config.yaml
num_hidden_layers: 15
hidden_size: 384
num_attention_heads: 12
num_key_value_heads: 3
head_dim: 32
intermediate_size: 1024
vocab_size: 4096
hidden_act: "swiglu"
norm: "rmsnorm"
norm_place: "pre"
norm_eps: 1e-05
positions: "rope"
rope_theta: 10000.0
rope_fraction: 0.5
qk_norm: false
attn_scale: 0.177
bias: "none"
tie_word_embeddings: false
parallel_block: false
extras: ["capped logits"]
init: "normal"
init_std_qkv: 0.0391
init_std_o: 0.0
init_std_up: 0.0391
init_std_down: 0.0
optimizer: "soap_variant"
learning_rate: 0.00562
lr_mult_qkv: 0.5
lr_mult_up: 1.22
beta1: 0.95
beta2: 0.98
lr_head: 0.00722
max_grad_norm: 1.0
warmup_steps: 200
schedule: "wsd"
decay_fraction: 0.806
decay_shape: "linear"
final_lr_fraction: 0.05
batch_tokens: 262144
max_seq_len: 1024
doc_mask: false
train_tokens: 740500000
max_steps: 2825
dataset: "wikipedia_en"
Each number is 128 + 32 x the weight over the matrix's rms, rounded and kept within 0 to 255. Layers, rows and columns count from 0. Numbers have three digits each.

# gate: layer 2 MLP gate, 1024x384, rms 0.111, rows 494-503, columns 288-383
# up: layer 2 MLP up, 1024x384, rms 0.108, rows 494-502, columns 288-383
# down: layer 2 MLP down (transposed), 1024x384, rms 0.0798, rows 494-502, columns 288-383
gate494:105084090077186163139088170140181156174100059081110124091234143102169054061092109142116142168090108166111105115093115122150118182149146113061138140100117158117114084072126151108089034100128183148121077108110129111181119117140090064150176101076111151143122093122151132080144136068177121089
up494:098109094150081139155179206125101148114132084068094110126165149146128113167155108109119178134122151175119082188161146155154027132121137108073091151146137147121129154118153150155136133107132131152081081099195141175139064142021118156133127070144139197124117111062062119110106081159122097084
down494:117142153141134103169190103139113151139136127156135100121145102111179166100126092121145155147095140083123089143096183156165143093118080182112112149127083122109129088146156131141111101103095195080110170110109066158182158152150119115080125106110145134141120125134088163120167131120130138113
gate495:140116146135143202122181113124121083124135173123129127129082142098191087188146107136137153062103112116101156140169087152137153153093128153183066138098074163189166131189117138128103132136122145184109117159094132136107162073094065150143152136112125117158072098153150082176116132104130105122
up495:100101101167140107175152141106077092110073159119196143150116159123135078224094130106057151126089129107151044119167148110126120077210126088197174127084095113083156123129176162110140109142141097062170143159157087104068131110110079131186151129154216108143196136100171132179152089096100163096
down495:106123121048097133106082118085139077153112117151169085119125124108141156173047168096177050089092147107166092084135099144159133148134123157215130117147122158059091151129159128097153126144091152075139157077098129135114150097144097119132127040125149128171150099149110139152137151169067115095
gate496:150112123171085042095169110090068066141097184141164119136148115122088085126173112088134147155113116163055133119165097195126094175061140122111126124108108165103146138092088147154138123080065122089066111135145138092105145128134154165119135114097115136132093108151139152147144226124139128142
up496:135126136065135118115167196067170126089178190199127110138157071087143138115098100115142155148147091114138105123135110103142112113134083187154120088105098082121091169133097153125122154101176128068092132146104096162084091154165098160124091098133095099110125204154134104115093137136163145193
down496:107143140083149151178142135103175137101162212128096100142170130100122142149114156099173169168186107109130118117075114113085113132128124212148155145090038075148135138169131106142124157159114139130143138128077151178112090105077122144096105095137120140157153076158195132137128107085165151113
gate497:113127115183191125071138170057140110119170070100116135099081111143120073051073155096133199144110160053124150134181128100077128106177093094095158086169151099123147112159086161150063163136059160125165139151100072108065093150123075080152171130167133152103201140121089147111103126146166143130
up497:146134121130118196108076152164126162123162088050192143133164097138140142134105092174110124108112073094171125164093106109055159136122133119172091178172113143172094139071135152139144139162111135110132167147121129128099145135130152136132119104147130140189107138109198184147161119088188175133
down497:125135145141169130110104131128148139134136133193148148149193163177126152090096105221092130151133099153150136162128094161115133136151172118109179109125108112108184105101146121114104106140122132123114187160122097107139137166158082138161161150134121051137114105110078196138152131155109125077
gate498:102104176094125151116168075099138116156168109117170135130143173125091108142110115121077088099102167099118056105193161090120116142129085107095157104154152082117119149095140114126225113156105127144155113087170124119120111145086112128126111085097122149097105128174063144109093171113125135063
up498:071090069046118173135182094097177107094064106072132150187084082081082088141082155106112132183144121105077171081120123148128073145110168171114162137112148164114138206158110118086150142119079123129156095146127072123120136088168123103111177155203157160162141145126102189109155135149192090089
down498:154151086105167193125086151136100185084192123177119141144100083150151133073088120170208121131166129120116087145144096128154107154157118074135099162163180123169133110115113163127110140067090128140099147100162094150062119093089126136050069155101095142117114142139110117078161057153083118149
gate499:110170157130139139157136147142119105121144126150123101104126122145147120109125100112170145164135111073135098188093114093125158186167161087113104121143136157125153183130113111136124164102119175131146068170147084085133176174123128099117094189090100154189198147085148199193113152154089126120
up499:177115103112122129108112155079170155119123103149083109081106125127144154131102131158119141141088133115227128134125125122105126127115112131120191099076120148188098074210074169209092056141156102145170101150122093099177117077146129074158167162141153117093167150134144151211177120113161123191
down499:108148106136130120134109160056126139141073106137150116132104138102092128090126120096119110149126183104139108196120119148161145162149134068143128181127141081111071160123118150173094126122149171113132120174114086118182140131102148109089186128123101155099139111162120100111128119135089167104
gate500:085160092107102095075113104133133154085143105168101176082132117131133118123110056100107130156138149134159136066088157125142077142049134115106113122161159135183148142157121110129056114079129153147103129088119170094137172164126131131070129099144139170127122136109120170102195100177110115120
up500:190124094138093131139117113170104125079107154116176179080166157159079097107121138124125152088112061146182122136107110127095120104170074157117159126132138102148117161100123132105112099092122163147100097162137092138158122174170142134134127172106150119134131139087157151131086106168155101135
down500:111127143184108085129135166159099118123058134070114140071145150127160096144167133123135157115080089090114187123155217138101174146146113171143144135144105094168090161086114080120143208097132112111125162100192108173148113101075151089145153122158178132090120142174072211072066183175130121136
gate501:066086130148173096079087110129073122088106108116152153150177124171119093087155122110150098125097165126082102117086134127153133084121119096132126169102131072150104074165134150132113105131112132181141136121184145131169109092134059144159136162182117099153137121120089140173103133132064142105
up501:114115112121189143111142145141160113113134102156120123109121112063104137147172063122150133197181119110093145144120144093153148145070068110160172119194136119115132121099122158103094140123120178047101204092102174145103121102165094184097114157141071134110155092128206162135147138137166230147
down501:144126165155125070116102151144149084112134228126146117099158099149091104163124099156134170137116176142136107164161124158159080124148090110112161113219091107095117148126118190078057175114096139178098124161067149111125169097102160090121087163187090117084170137119120137175115166149124146068
gate502:070148092114087160173149078082147117142062182154150157091174069074091153109144132088153166096130177126072128081111124098183170188153191125120114114084101110066113064149133145167107158140133090095136108134142147065121074120092142132108167119182094124130132066069084158144131130104106145086
up502:120172134145175109112145158124077145154096142146131159034151090058143114119122106073106139173087163094128076083095069090137108084123117154148136156095108100109148105125115160106151223108116136127166180169147142114158111116160120105123121129130087159113095130122140105148068127089176123106
down502:141158126143113130075156124123101139153105124148145067091140162129124135126137128073157121154086066151101102145101076130133105094129111135170087139150153182136116136133131149063139081102137146134113180131136120150103107131152111111079098083108134070084167132127118137148147142141130129116
gate503:161162117105168086119166142119150150110128106126110083173090120113065111134158125174115119093097089129148130109125118099107218098115084135131180088161175177177191123174123077085127093068156125172127145133124133149127187123153103081138236112056112112094155143129136104137197170122107111095